Weights of a small GPT-style language model, trained from scratch on English Wikipedia: tied embeddings.
Each number is 128 + 24 x the weight over its row's rms, rounded and kept within 0 to 255. Layers, rows and columns count from 0. Numbers have three digits each. The size before them is the row's rms in percent of the matrix's.

# layer 8 attention query, 320x320, rms 0.0617, rows 122-191, columns 160-199
113:172125198118145120080087108141120120143144134124126115095128120154109087143142112148112137139117118115094157125139110158
095:138125140115135134095128162129107117101139118105116129146115093152122117155141156155171124144138162182108155174133143123
085:100129101125108165092108142111144156144140136095137091113113086153110151119168130153162091111116150150115144113111113126
102:111172161127111078122101122170139125128135122143128105177123131139143124134108153118117137142127110153101150102120098161
100:185114151127084121111104120136114110131109182116123121083126109111113108167121113093111099153152099111111108173139161149
097:124126111140147149150152104128127121108122103092133119171146107132126166104117120153154110145181174158102141161156175140
088:141131111095117088060102149106140083162138160119144143131119116118132114143099108142110135128156123132114109176159123139
088:146121151076130146116068156118132106122101149117125095139133124126092101136166140142094089137141137126114104176154128124
094:105136142157146152140102157161138194108152131108147139121113135154131152098130152148159142131111177152147163118117087086
088:159147121088128130084124117130083117158107138146133131129105078178159095138107148140096104115119098159148121163175098106
086:099143170160126141139164126138169143093165127141115112151130150109144113109084122129127126131152090113163152129131097133
097:146123129128115115144127141125148129110150129139098093081082125074095081157122108129137100138140150101119165128146144146
086:151181109120123140100131134156143099101206132150118129146155128145104130132117104129172126110198151126157150118152098127
108:074135120144152169174147143161153151089128130120101120099148129094127135126160121138124128149142086122139122140173096140
134:121102086152144144131126119133113135152083123108165138178093144163164125117117180130125151118107156181099126088130143087
103:111145118134125182163121143150117150130109137160116081166086155146136132088130120134140145149130118174123136089132093135
094:154159113119146097156159156089125109125146147093094134094146157092137146141167136106113093169149105127129118138132136110
102:104122153090101102102127138122100131148114111112112150119119122126090123125125121127149169106121122150138144167130104155
094:107117143128114154142182124140093105108129107112099152185109127134123102109163162121094134105077076141127108139115121089
101:133117140135120085119117132129104132160118122126145123131105091121147137152137124124083141132140112104128107160111138129
098:142145137170089131130200167136185104114088113104122114140116135080156147135105125196132093151085095139120118106146122109
105:118107134114122121129158103115142157096142029156050136133166114143072119112135123106144131150123121171119112137143127152
108:145116098118171133126181151120118157104140094122118130151153116102107145128167147133159113130147118159154093156122122100
107:126137103146106158158071136120134136120165172130113111109107145148117115119110093148109116131120178112138112110107142123
094:075120115138136162161147145145103120099141127121108102144119145146171102118109110094123145121094159110133148078105090122
098:133123124127121095104192166146117130091168129140102110096146117106180134123125146136148101114107111095109160194152120145
103:129126113097131143102123104106137097150114128110124135107154158134131124152110141134114112140145130175116120197156123114
109:167112114111134109134160110098115144139124145112118139113097156153179098144142155142153125090126103130128143075123151110
103:131121133125102109122081087125164127112109177119119164163121131129160094166126155122098137129109112119106135112146172141
096:129142133142101155133092144147084109117145167130137073136096108156163136114144098126155108132136146127130121085100153135
096:136102106121116145143124112132118136146151111125134095148147105112111207149144114126105127141168097163145094108105104152
105:071101195119137159174095136158168161129110101127136095136118100151093122126150093132087142129124091093118095174155076143
094:109128163145099125128138128099126096129109152100121154143122125135146064117145161135173142149083145125146179110113153149
097:118143125164131099124177151152160104089148130167113092133167089143154113100133136179115119139134108132133119171142115130
110:169130090116108137069132144117107098140128065136094185101123122151134150144093090092082097122090143125131144140112114116
113:120132117097129081124135145092074114147163128143104110114132132121098111121148128119088127119163117091159148147100115107
093:125150152113091094096168132120155100091168087129089115099127122110189071138116159134124113127100102144134138152128145160
093:113096121113121113090109137142134138116141120128093201138122156142110129118155103103136149078135097129081137128108135152
089:132089101149168142107136189148161194138115116109118152156181117103154121138094159134180129128118150131135137121121114100
101:146085115139143152136119116130112176141120115140100161145167115161134135128112137133123113134110093123110159149141132146
092:149146177115099124135143133143151105122156109147131123090095128139125136106112074131129149118152120101104151099129169166
083:113146104169112115088118110138143140139110163107154167172135169148158134137089169120108128079114161161148148113146133133
110:128084146124132176182154128114123157150140077163118132121146132117105164121166092150112114118140116122147097111143132116
096:089141134110099125094119144128118097135079128122150114152117095105145063142123121130093138153145114060164100130135126125
121:128130159082143100134168141138118095152148119122113119101151113088104143147122112095146141152153102103155103138146123155
100:140147170131104110095134108157115126125160144162090097064087111121153130167154102143071107145101088101112116132138128149
095:141174119117122143122122097148153118125132108104138148143112133130072137122119120114176089101102106151078170109150148127
099:120156132126136122142166147160148146112177108138083137092173085101114164164139120133153105124147111118144136148147105137
103:109117103163112162164114122175147131123100154123130091140091123103158138138115150153066106104141150137125090141129117094
102:098127134143157143156158110126142152125115120153116159123111136134105188113115104136159154137118110139116128095092121120
101:122129140163096137186093119164150127101092133121116165198138143151110118141151121107125119105117133109150129117117117118
096:132149160078142190143071116154123091152113126113136100149158119165132121165147134100080156120121120154167119137106096141
109:150140140142115164119140124112138130122119080093114174139167128161110146145170104099138134147160106158103139106158108140
095:129121158127115111107144156111169141128095088154116142131150116144131104155139091112142094132160142176081146135142139095
107:132118134165133139129142119170144093130134143137133160154137138115154123105139131137157168116130173083164155113096134109
086:132131103137127111115130113132120149110139098146132169148144136145105089139137116116178102105156180113112177112118146128
097:141133167130158155123115121138123144109115132132101106104147128167088119094139137116160085141110152096115140138114160121
091:175147097119108100184151128106137149142124137111145145083107128171142133134139106127131135159134134092112113087148135123
099:172176071116130136128104113084127092126126133123160110133108098151093123112123146139160103170169121135107123134155139126
085:109148097208121139152112140126121121105119154087144138137134135106149131119181104133119136103107131112079134102117155090
098:123159129145117148101122115155138105102140123134145062132098138123128099082094140143121130123156116165125158152123154129
101:130123078135107108119169152099103112131163189109149106115126109115143103165135127169152079143137165130111129136156144102
100:157131071130137102108172116147093110128140095108133112115165132128166114153092131085173098135127161150134145128110143061
104:141133133116116125162119124121123111134106160134165113096137102105157117151151135118109122114085106116158116143176125115
095:126115090124112166128146115111115147141123133154166179075090129126094142077115122112169124124120196105105169120167122133
100:085128128165149146149086161167109135113102114102131163164153122134168138145156117092165157140123183130167129110082136127
095:140129175125128159151106160155155131115138117153093104118112127132130138141123152158103151148125112163107128121157108156
104:143118132146113120166156191099133098147121139101103141076134160094147142137150121119138105146140104089120136109111129153
100:105078166128126128139138156120135183127112144151102111140089088138102114123100125119127109133099090176104159131146124148
098:136122093151148137102135115141151115118101141102163166125128161120110108134133144125171128138126131128093140120148200114
# layer 8 attention key, 320x320, rms 0.0608, rows 122-191, columns 160-199
100:132131160097117111173122088100165126129164118154095126123148121118122104150118144111099127119137101110117144117162150160
105:135133093100126120103111155120143126131172116147114147136113061077123127169100120088101127122124126150110130144114102116
097:134106109138171138143106126124109134154115149118147141123157139119127130158100112087133126099124141082145122112181111094
102:155165124094122126169125144139141112099147080191086128148143127159126126105144088116128106118136172141128182160114125182
107:112087140163146130128097082146119178146130178114138136075120116113125100125107207124117147107153131048098125110151125157
100:131169100172132109091136149110116114118165085134169122135105105126113130156141143110114108106116125120152122115130115106
082:143132143133091129182151099124154131105108176129130139126161143081100121127127148132117143135085105110120143082154146128
091:129158089114097095151159142104151139117151141134143111119143147117138142104136172125122108137158142121158085112133137080
092:142165109141136126129164112107111078118098120130165109151147128151122133200155116132170134141132115113189131132077119081
105:163144130130116109103127118134155101112129118100133115113105154112120162114190084143117140129107116109156163103108124135
090:166159091133127110109157153082142115167114140148150146128169109074121097169121128114156102129080092107139126137135160171
100:125091146137114107136156120141093156117119124145054156088100111122128118120123129138118134145146092138095142118110136131
097:170125149104182173139105130103129150130152138135134145164125102128122107125130118137106115079092148115143088140111124133
101:144094139115103098135101164131095162135160132175080143099103107154128139159112121168117145137118141127072150123124121151
077:095149111125141138114148138158135112140139099045186147117148151126122122091133067122116148142103135131177139107161139120
121:124136140107160128156140121103117132148137140119106156090083139153117102118122097161145145140136112125126125116096112167
104:133081152128089063138115101143148112151133133156122131145174129161154097127137182111169127154155065112123143146109136159
102:154079141142096128163139144111084146148159101184107139120117079155145128139123131105174117118149104145107139118141096124
100:181141110139144103140155088172115141114135082138125136121107109118175118137125095155113116144166137160119157133136127099
095:117125115150165134107159152133117112129098132076156105107127124150117136112151101177152114142150120114182109142114109117
108:107136123119136122175141142121122139109109128158125110121123133150134093136119111134154095140146111140109152162124134116
093:169106137148109115109176136157132094110138103146083122170091118141153129151164146128141112128149118122151177172116105099
105:140138130142121183141156119137172094117106116131191126183095133165136149105135115147134118151155130146141157129109075061
096:105164142155176111130112094108141147138127136131132141112137174129156127159113201097122096114150167084107135115126165117
093:128145100118126123126129118159125126129107116095144143164153154175128093120141122170134153124120130176136099105085135107
095:183131116122115139132183132113142106129142108167111097134085121113151098138132097134115147143156097147109164126130155092
098:104101075135140136128101100105095102133139157128116148093138121131170137106130160100158127142171135118142144126157117120
113:123131119117153146113096091111135122125156121159132124126120128153121087128135116116138154122166100120158151131130124170
099:165107101110153123111148156129117137122124115134100065100158123113124116139097090082148110133132091123128124153184126168
099:143134096158089097153089101115161129117179117145108146094139141160149097139128090121127118127148103072135126128132151131
101:087153141152115119137164130132138094131109073116142147141148083168120160147137116157129140156183130194126102095109081106
103:139128121133135131094151131149099118110149056164084115136107146128125145129124120100100095154098188161145130094111110116
107:137113090156146099133139108136125158116152135144099150117147116120145121138140139096142129076114125099092164124133157146
101:118134124099119142127140131103127133138124083106180161138147102140103106110146092146152142139129117159110148123111160091
099:179148101137151128114132111140070127122131120120132107130121110106114123169123169134136109095119128142103112127102147154
103:138120145083142137079116125120100144134148126132174152169138099148128086115132157129140121137119132185135135120110097132
099:164111104161138140129168130143142136120094112116103147130171103143132158108152093139143127165147059159124131144143129135
089:147090167137127121105118135163126140089157107144063090158095086163142085104120098102089132121138116110145130160141098181
091:107122149137119078125097128115099087135110157118154071162174169096111114110109107122125119134098135109094128107076104145
100:156156132105107107131120155140157066116087143138150175136126137105133155109136107104143147133123111096163114140123101113
101:115145115122141127136110169114104151144167105141127130135106091157105115165133166122114111123144150144122101116108117097
102:102133118082124147089092123150101100110137133073161114111124121125127119149140134100099118104108137148142110139122115170
091:135150121112135130146095128124127141119152127145136065122071080146116117150168129121078111125121154107130124119100086109
108:105128110148173087113121129145152135133144164090147110087121146073135141133139118158106112120112141108172127186095158161
080:157115168089122125139086152117131154122193144176076097106069112123155089160148146122098120090108120119105154095120127165
083:148132147143109055087162156156142125119149112131094079136142113111131138159136106101113104106094105140122102136108146146
092:134138112138151116145154185127128112104111128171063153128144139083142104128138108134134077142116129145109144104149111148
086:155095177121108108165116113130134124126166112176070111136103117128120139137118168103152124112120090120086157136099123135
092:109141089141140100109110138122122101131102113090203132108167142119121150105153100144106126130130185144190113142141145096
098:136097164141131117172111126124147131160156107177075138119118134115122117187105137123127116118148111138085140127103136155
106:135101115104126109146099150149156123141110130142107141098195134124144131127132102127118130136116134154122128140149135179
125:139129130095110122170143130119086156113156142135108136104111105147106192142127109127149149140136119123136103106132117185
095:174122141143103132108135172153103126112113127126098082169109110180117160124130114106152166158126136118119117118096093144
094:093097127116133139115086117131131120120131119121157123148132134139153084093125155137163115128149120098119158111119154059
100:133130116141113143154191144158106142116117124079089131111167146119105187160087119125142122161112132169112165125125143148
111:126089108135151184150093124145101146148134132132126135154133112118136135135149174137113119110105126161070121105115163140
099:169136085120117108081115132154099114104166145117120139143121101152122171157154160148123117138138133082134131187143101143
095:106132132107112142111109161078101135130113158170112106112175159114126117156155124121185117164109135078118154102125145117
094:158162156115165147100115129081149155142126095109122147163125094095111154168164150115097082106103126143145158158111126140
097:141115155139142137140137128113151154119123111109132149175104125134139135128101166116093101148166106146129106140145147114
103:136117145130101129120119115071137152120122164144133171131123082118109134145138115116129132156120126110169124109142109147
103:117116113117139119174105128103200151152133129156128150109131127102134106101163129145093116136178101097118155091134135148
105:120121133135114141142103109148195145112114100125110140144124105068178145160149169155139113104147127165083162133149131128
103:145170121090134120084170148129126133099135128123149126091145132121134127113137097106117161155120089116147152129132137096
103:105132122127144166116179121160122133125066142118128091143144147107121123092102135097132135111100173107162097084094114079
093:103150111175116149129137118117091112104092102141142137138149130180121165097133135134142125136158144140062119074128130122
111:121145129127119090127155088118129132099107077105120170147123097120081124147152137121145140143134128118176141098119137142
099:077091126105121164155088098146100131145126163126152153092105150121146139101133132175121154154130083121119105151130127095
105:082094142142105113106145133161150136108139114100114136104101140112135129135141100108114130130134179072135191126139164109
100:095126116170114129100101106107084137123132138103152143151137143103133095142129126101143117074121116104097124131129129121
# layer 8 attention value, 320x320, rms 0.0539, rows 64-160, columns 160-199
092:105163122107140128151114119134117085128112109110125144124180145111127127121160129123155136105109097145116152070121122094
104:176138118097141123162145080155109121122158104099122147132139126113099132095174086116076114152159094107128157097075145138
102:155112121153127138132157150137118151114166142106132124133067097114129131135112145134082122194151103094138151170133129119
103:172123142133135109125148092114121124126155132147121150121100136127100152114103156145094079123122097120146122145143103141
105:127108131126120148138138193132109124122090135101140107122096138104099116103097142118113201139116134126129080172169089178
097:128158108109115139107128148138141125129131162145101117121163187160128156148172137151177124121118153171114102090128119106
112:126083115124126108125153129165116146170144136142152112152130094108164111152095139147142105088163081107135107133105145113
118:108120126162176161114139165134149141095116157126132123124112095127114064126111144113121135174149153092123122169111110127
113:142122136165141123148134116098169103141077146107135138132099126100166175149081169148092105122108101127078141182138104092
111:141104107124124166089140134145164121130125143126120086151156140168155135112145101100141139130111142103145100159104143158
119:105111135093181132162116122076123119112121103132165140167109122093115135116159157172087171175119137124154074151122165115
124:143131113144114129141131132125143113122075099098147140186131092088116112166134153119107121123132111128108104159111122103
115:116107141138101103117131126129111152121078087152148136163134112119143147173127153160144128130115136139139111143149106121
114:141141109106109138095161124153116121124124113123078117103150125170122129122126149132180071167147138136120139121113146113
102:123086160139130142112165173131134128108131147156132081142111109119120113153102175171147159103175134104134095177129124146
119:171125143142128116165099122109140124117099114125139129146112110106110178136087115089102089153121129107127168199144110118
097:150102110117073123147125095145146168093142111119125136114172128086111121117082113108148138113071119125135117150118086112
105:125141155134156122132087134092148094145109135098131126137108103125128106133083166100110177111090182136131146157142131114
106:111123076136113104111130097112134147144160133126140140127143148125119118119178135200101156102095105139150108101094111102
119:118116132132138132113110102120122130108158145148130140142065087113098088144104094145081109157126131075150134158135128125
119:129135122137159158142126145118158132098077123124154130146129117104089151147111118111128121161118128124112132164149149145
105:116102141108154144110159135136169129135126117159102135119129089155168080115115133142119115122126118136098148127146185144
112:104112145117091112116127113121103137153102089156138099105141134160178125086203078152112128090112134118148112107142138161
096:163105130136096169131124125115161141097152144150097106111124111087164106135111097132072098172113140080147114195138152152
115:128126146125149148119165140089147123106129126120130059152125107169087090076145135115075126153138128088110134097151144161
109:163092120150100098128176134140164134087082131129104138143155139080141180159106142147167083141126129140144142145127098096
094:148105127157098124134161123143125168114148123150144143149112096161142130159127158131145073142165086142155129144104109096
102:121129143154097168098125170150176130148132143104115105088190163192190131122123117110125140141096171135134127121160135172
105:134169108121118121194115124141084109138133135117153146138153138120097141078143080103103117140156127122138069138169147163
112:129101144135150106090106182136177139118045121114116134115164110179147110090138145090102122133151146119104096127177154190
102:137117150113133108148155146116153128162106129138134123134161134133170130108080133129113115125147132112119100150136145173
111:101141133123093134106143093106148121121105084159115119125153141134140138139158129132153122120091142156102164106094125111
107:126126105125124134128154147149109130146122123130112143129151132101133120185156104147204138132142132135125124115074155103
106:151138133155129113147099070118152144114144142126150127178110109111079141103150159135060109073133094115115137132097098117
112:165133104138069119107147165146096129135148096145102112112164122164142114163098092117213117092122140161161159096115104095
100:118113124147143111115142103130144128135111101104126138144121112157156105099088151105097142139164094112120162168115110110
097:105118134127146134101103118121164107166140131124135130135118119110148180128140116137091173102093107139122133133137116110
107:120130112116123137157105099131117140097111138152114127123182152114093115169138106142203097127134177145125101090081143112
099:158148116112154109097114122121102099097143106100115127088137139125088135144139161144118144125128123145096137088135063122
094:075100131126140124102140121122155140093088145141107106112155121145148107151083170124146099118117147109106119174151140110
115:154119131096132105140102138157116137103118104121136114159181136106068140147157119111175115106138114118108155082044101101
106:093093124160138152073136126098125129148115139138136123102133117123154109149094135112158179118071125129082119154153131128
113:100130120134140132155146152133136141100111131117122099179135136181137154158108160103142126107178104119118111131159119102
111:176115120116128102156168118146123135096103138141139112122128102138080132092117126147133093131141113123094142153125114170
089:151100123133150108112132142109131106130138099132127144154159111156128133106176138163088144115140134151152141086104174123
115:139131108148064132110141125148149144152130097129101155125165158147135129150129114135116132108120125143145103130134158133
101:062149118135164172102106133130144135115142129110143119151108131208091110085136144087143168105135130139126075114195148091
113:148117151109143114166101131114076144087152119127145103150116132159101125075138128106083148107146139107165106116168139158
120:110111143152157165162144135106118134125117151152154103146125133131155143123141135141148132157123105124110130153088119140
101:089112123106116138080132092138153145112111166160101144095149160124122123137139137177138079121127124109171130095116133119
101:104091124122168122128180127125149158123147134125138120159117086131152094136069138133122110149103109093143173141090152097
105:142122153124186133095098117096163110103132141131120144113093104123131129133106149149087080163135138087156120153169122132
080:148136110104145115088150143073140119106140078125121113105167157136103167134130144148132126149129121138147118140102142113
094:138126135113175142134154142126167163086136149126151111149114102136089087082136148126131093173137134080102102149145152166
097:137145103151116143075153122117152161080154105139112090139110119097116175179158177161133088150137132119103152127120087088
091:114166118149133141149137167175111138131135162106124121069108101106152114129073099105139146125104152121119149153144115162
106:123143129149099126124132135149169162112144123114105134178135108151131108118151108126126131110153133137109070069167172152
110:122091129148122133101132123145154145121137107141134115171096092123138130122107143127088118154150089116159116165132118109
110:134128127134118114136174109124117126135113151128114147065106136080158119147094114173135095156076113125124205156115128141
096:160135120104116128101117124132104130157132105119120142128114150133164107088167079131089140165122104115144151124151173145
110:133143114099099126075186141147145135144118100120100118101139115139173119137121102107158116153087104139128138107138133121
118:111142152150123124129140169105144124130089098139123090156128133147144143136159146161117138091147133150122093107165172141
102:115133101176074118123153137163160156137133161142109108096121161083135148134105138157120097117117124129131128137103078142
094:147130130107172104155123128156100139144149126101176147132069151100103173142159129151114144164116084136127167123114118111
109:115126137135081113124142111150144132145120166163122083114182136134144093125119150123166124107101152107120164110138096164
097:120139122151082125106150127161131109143135134132103082128146126139161105122151114148161139126127136121156106157141129123
096:124141125118151154147165104118139109111125117133167145186151129117102148101141151112166179134170119124151116145052096125
103:104111110141144111158141119112130133126122103117153163127117148107101158160142106143124126124113113143094118101161147127
105:120114125096115126130099127114093138122187137153157093207090114098098109120129130095085132082136121108109136101085104141
103:085136136132102111109093131147120121123117123112127099092139141131160115136092182116185104108100138142083084135185116128
106:136140128135153114149137114114159129137172114136142170176122132125079133132160080136127133114160133133143131176125169130
084:133131132093109121121157123139125100134112141124162116095154145076090144137113153133160164131121133141120133183118132110
100:115134101108128160124130133124108135100127117135134155126116143124142148113133100113105104128102102126110142092124132076
112:158139102131120131132125145095114147131119146134113143140087108125152144122139087085128091118132133100086170110172118160
107:112164123128147136122124155124148106132150136150100122192110098113129078116122108103077135107150160109134162135097102123
103:115138143124117120124109117139087139133125106142113120111126141155116112134121144148165103123139123203146095131130124146
097:105125136164161131145154137143151140145123096129167121140169169137094160132151153150130132112131118112140139151116112126
111:156120108140155135130147180112116097106109136101154144121142095143127141098182113124092146125098083116102086062131099140
110:113141115091133129119119164136126093125140103123140149089138095116139113083136131122096180142096136129094149097144095101
108:121142113099134116094161140125129099089119126084147136092136107168111147098121132117131158125059118154157108087168140140
104:106112121124120129117183161122141119136096110114105122126126091127145101146120157114151105150090126131119137078131142095
096:173130139113108156140107117140117108103139149137147112129128119136112104112121142134058169109091096103103148126120104147
101:114139161125164110117169132159123133159148118152103136120148125116128143202129103144155117148146126162151134133164103163
095:125121107167140122136134120138165114154075138092114184130129145103128146118134071139174139136096154106123115164102129134
107:144127140122172117121154100153101129154112148115122170100147081086096165161081135079187087138112113146140131195165125135
107:109127131133134140142128144113106113110137139150123120191106139123155122073100113081146123138111151101153084114096135117
104:119108126125144163138106111144137151144167123174136100161083144132132114126132126178133123161201124100143139130058158118
095:075093140137138116137141109142130171135144096167135097142097165163177121087105122152186077140126122143148145077135122152
105:134164110136090121151112097096142104135114141122158164101144121151071138087155121124182159121164116111135156154121132136
100:126119146087192116124134151086129110124113114106151168119117099133085100133122109114062151136147125117141136149125142117
107:135162108123108159132131119149136115083133118100154145171132134145133149097129106142072171086143099127125133122095112115
097:142124136124120163134122113143112123108137146093159112132131128111119080114112203140157186118155105147123134130123107111
094:105115157144199142132117144112165142153127150148098119117106126126155110152103114161097074155075154143122148138112136142
101:069119161137112139155105116139152132133105147165108121115142169133121141125104139131186130142117107110109167173151117146
114:116115110130191136109171144138116145114146107132121111123115117140147153154122100166106104179078148127170170126132134115
103:173108138120135125087101126178081113130135148109113144091132088121153138144123147122159110170107132143122117144220116131
100:109138142149128168141103120115116157104146122130147138137083158169150119138121144128085131091183094141138161076107096178
# layer 8 attention output (transposed), 320x320, rms 0.0439, rows 64-160, columns 160-199
088:155131113098131072116170125137123149132145149125124155109088081093130117123117133104108119106132072107160128159122117129
100:117137132169111110119153134110161139107116154141105129104104111080139101096123147078105133171131096082129123132142112142
093:108143123173130160107138102106125132125106078145135116181131179117126121083168099143114168145148145156149104085157123116
103:117121142148128125122151142129114125088110135112111095114104113118148131126132094098120134153159148055141140127122144172
108:150158127115117155160101114147112125172128119112145127154127127130104144145112149147115130136133158181130112145133135115
095:162137121140121113120164118105108144114178128127127112142146095152134106152101158145106106100113100121096154170143127119
110:097089149106132162104095130110139145191105116131162128129165143126100133138130183173154133109153097178103122113119081121
116:112163132157130142124112096125101105138153120168168146177118154118136117130114106143138149139108150138156104090139163125
112:098119133162129168134125127148104121108137109153153087181158135108121102123132126145126145105159172102118126073148130148
113:125131125163145138123097113098132133154146123143154144113120084126109146131117173110136125114079139089082117102134139152
122:183114135161133113153123138070135104151080161140165104122112121157124154123154160164124125104134087168099105173125131153
124:098128092144108145143111105092074136161122159150196116176148127104095141091126149146107186139139091145140114127141158144
116:149123126121137169164108127109135147144098118136148115185122142126102176101155131153094148157155083187134120136130125134
117:104114094111116081117174133096124182086165101122089151094122107111120147096119141090122127130079139081127142166156132123
102:165135128137111152122110126114115127165138102155144113190127157141112150120155133148115147098129129208145125127128126128
124:101178093131106143159126143131121134102125128167106110173145128129126117114162093094121093159165142144161141146102124106
100:137154149121098173126134131145164160125136150122138099133120153147091138097097139123132180140140117151157100077095091080
107:160098129098127137180106112087110130134147107148092144138156166144142085145119166116124156107105145157122138153141166139
104:139145139162083119099143139108121130107129109122122108099103096134113131115146143159091164125123094050131140140108124196
119:120126109141131152115131136108101105115065132115158131138112155138157140099167119126139158135145129169129122104102164120
119:134160126147144146151099148165115121167143163184186130154119119160125125128133119131145125110142173160130107093120159127
107:144078147085174119123089142133114156131115108166099138131112126156160101116116143097141131081108147162098109105156136137
114:124140140091182123118136133130175143110105112111066143069098127154102155103141126137125083130095101146112143163114096148
094:130159126148104162134143136084123105126125130159137119156107157137172130097158113133163177156132148143129102093101131111
114:100142117104138113086147089137135134103116135121088119104119087133111125108171066112103109153115134114137156172122179136
110:136136143158103123184128139128116175117124126145100088169139133126136085093151155129108130145136141129135136102139128112
093:080122127153124152122119135156134117119128114147125108158159136086129139130147131148131142181130141070127130102168122160
104:133157132104142131148092120144115146101171108118076130118148087158120126190124121144134103117091139115104139120123132156
111:104179093133091109143129098110132121128127174105125124073141076146052106126106107101128078119142083123121153207128110129
112:111128139139136137161098141163104140152124128134123126144135096157099172163086097121121092145114153137089142135145112163
101:106130135105143122137095127130126151129134124156104117126152096130086119153096186139139095107120111155084128147165114159
109:126128129127111115107176147165128113075131130133120138146125134124175177137168105126126130151121163124136132128098137112
106:160120095127116131102134122092149150166132119125157128090144144142141124093118189165109133090135106175121108140095102057
109:106127169172114132103144139140110110117128154135114093154140142104121109123158078114110136159149123054159153123115138172
113:131128100090083149142139147153132139116162093115055125117159165115145124140125135117117150157116168136157141103086126056
098:072131131143147143125122134128119138114129086134116117136149147081102122091104151126137146152111122117114130089179111158
098:141104167119150154159098133146121127157111105123187158155132092101149134154133116117179149099116103116110137071147110191
104:162147153115104098116142122118147120104119179139124105113112112156093144145108150145123089123122121121143121157095143103
097:145102122132093086112140142136108125117151129129116147148114126102157114143111132106127142143104133079157159113152148161
089:118087137078143121144088116126091142145158106129131122144134180159110134101127138134128132097108139189113137099151146128
122:119138118154094100104151128154156137144135172161151122160134102093104121136121150114128122161098079138151122124128133117
103:139150131109175155117085106144104108147144070108151175143111135113137163119126081141160144104112149123157102109092131152
114:136127118116157128174090128131107149130140094115099081173159105130084080127124107126097106106159110138146119140167116106
113:091155120122093097083147154153120132121128126177101102170121100157105179152145134080093114156119171131156134145118136124
086:144117136136083077148157153096121158103121133139075123114117090118193128153152125108095113172119134067139146167131144129
113:113146108121120147096167171131107140150142127108084138094159111135132155141122154154098147142150136149124137140097122106
098:169112135077188129154100106126079122166157154069159144135116111171106124114112096141131134106143096110151145176160155126
114:140148146114126104171109128135141120105106138111078087106124121137101102135129095100106087163133133115138142169155125154
121:139122148153133148158079102144116107134142116153193110192095112105110135135122108146142122113129124111122106110153116185
105:151117156131163128108185143125103128115100167112140104116114138114152151125113137163111117115118143137110116119131130097
094:107095158110151151121099119125142158123098100160146108174143156093125113127126145130147166153112132167104090071146115113
111:125109128140148121138127167116092109107105119156110119145114134131185102149141113121149140141101159105110126082142192175
078:153123110131115087147123161101118147112115130109117096125137121114163128144111135130142113151106136074118144110136126148
094:116116127139138144106108121121144115144139116132157110117143130144080147123127130120112106146132133133124102170134119153
102:141111118150132141109166121106107134078173122121144105203142160151129148119184095176119150157126121122156121093109146120
094:134142108101133154139112090154118122121144119085148134147140141152111123122093106128126118114158159169160097097098100060
110:126087149106157163122120148117143156174133142091109128077140110202098162124114126140127152108155103171114131129123097123
110:132141120130170185160139144111104138139073127110131114188119125111115164096168133123115138141155097174160117104146125140
106:125104131131115131123146108156146138087096136128168126135091147104163137082133102127140175136124180112118119070118129116
098:151117107141165146109164131081172128114093129106123145085095109115150155083132146100126119126131115145111121172163097134
115:088073106066159163133140119140129164125129110079152179086130122131126180115106142113173149117121102146094136075135089111
118:170123123106145113157125123118129141135125139107085095130139119176116107128149091136099105105156129143141142156117135099
103:100138150157107153119169129142099148095132097124115092165140131134087155120155128170130133132138122137120134108105108141
095:115147128150127115147160112133139128125106155124228127150097111104127117108149131141130143134145078101129136144146111127
109:142125210127131118149135117161107139123122121138105112120131117155147129162145109104147100137137156090134138138180090155
099:128168154140160124119123138140113113153074107141132139130117079143139106155121155143125122132141138146155119128134109131
097:138116119168124126179127120122110141119126159128165125145082153097097138115099139125130151138133103145109133132134129093
101:137109113102130156160138119111149129157116146100199139146159140118105193105144121132145132142095102159110091121126138110
106:104095089166110148137120133138143161085145146167085118143110159135128145112170120097146124162131117113113146105115153134
102:142113136095162139124092175127126103110114091111120130114163096117129125184116195124113089130152122103118095138140102160
106:159088145145103112142127118093175133093135120133130143168102150152141118060115134171095150156131090126097128163115158124
087:138119123115142113105115119144131136131130127117159126123146170110118132163131147125153123117110147150121150137121163133
097:103113078101113188153177135123114136132134114113165147124135140156122170114171092129147150101108092168144098072124123107
111:126122098142084148157130128115160141132144137153107149147132102146137166124154102095163110148145130092116123146139127153
111:112137134179092128098100150117106119106156118201097126145090121111133060140147078111136161142129130088154139109125122108
101:154155153085133147099072155130165134138163138097106099116120132119137123135130147172121137154149137159144121212078132139
097:151130157157134109153149101139142112122102136128146107155109145080111147102107114158079108146093122124108089157120086118
110:108118066143110148153140133112102126139105145117151160161150114147098160100102108115145136115095105101109105076143101144
110:100126099128126129144123123127107113130131119098132171082162102130130130200119142102145131074080110140122144072135110092
107:112090084094130131134111121140106144148151150089144157097193108197132130093094149101111149096078119139092127098165128115
104:129128121088119135173138174128079106159123097181136144118157070140151100148095158122146124123107153121146123060150105129
095:118134125172082135107148134164134137136099127110121110124077154142117128140113068107154139136077127092119122140150138184
096:167140186104138118093153115125129160107158143104101105138147105168135156172136128180125125149147113097091140145109086136
095:150149133143144135127168079121129124131110098134174107156118141130117145097109092113120122118157128092144126117140124120
108:167091096086131137075148135165122141110167132122138106103174127125109120142102161121143090139116131109143105142144125156
104:130111110128134149139119120126138157083154112182099142160116134127144095105155139078147129096175146153187148083120157107
102:148138155134136149129152118129160122112113126121126113177071158126136141099168122172127144105168111162133138120104127108
096:115168149086159142151142148152162156096132128156092140118121103113176156129127179165087118116176128184132126128125096082
105:156117127160128120166106103124148114111073119085140140151121179135132119094084145110110139122090141092086127126152173134
099:115097118096115081111090117132129145132169136118130140091171168143124091134121130114145142118082117144115185124154168083
105:106121107169126158146171096137183131137083155106136117116093150128078172103139111146106153133097069142115116148133134133
100:133120139160135128113107138138111122158103164113154107095077114106124109115106159170123141112116115125108137138161150155
089:140135157087138134124127149130112146095167101120095125121159095145164084170161119145118142126154125162150128138122081102
100:175129138119097136103121172139137124103144101181107078125124161142134113114092120140123128142184140073122098182125109185
107:140108098099103137105150117146116139106147088111121142124148114197174108112150119182092132149110145135121116113122087105
102:132137101096134141093111123174106126122144135126126139132140094122148097181134158116145095106164154127139126170129103149
098:132128146149097177141114125107126127141093159118132143125080145152138162082146128168077141148078108133079131152156138123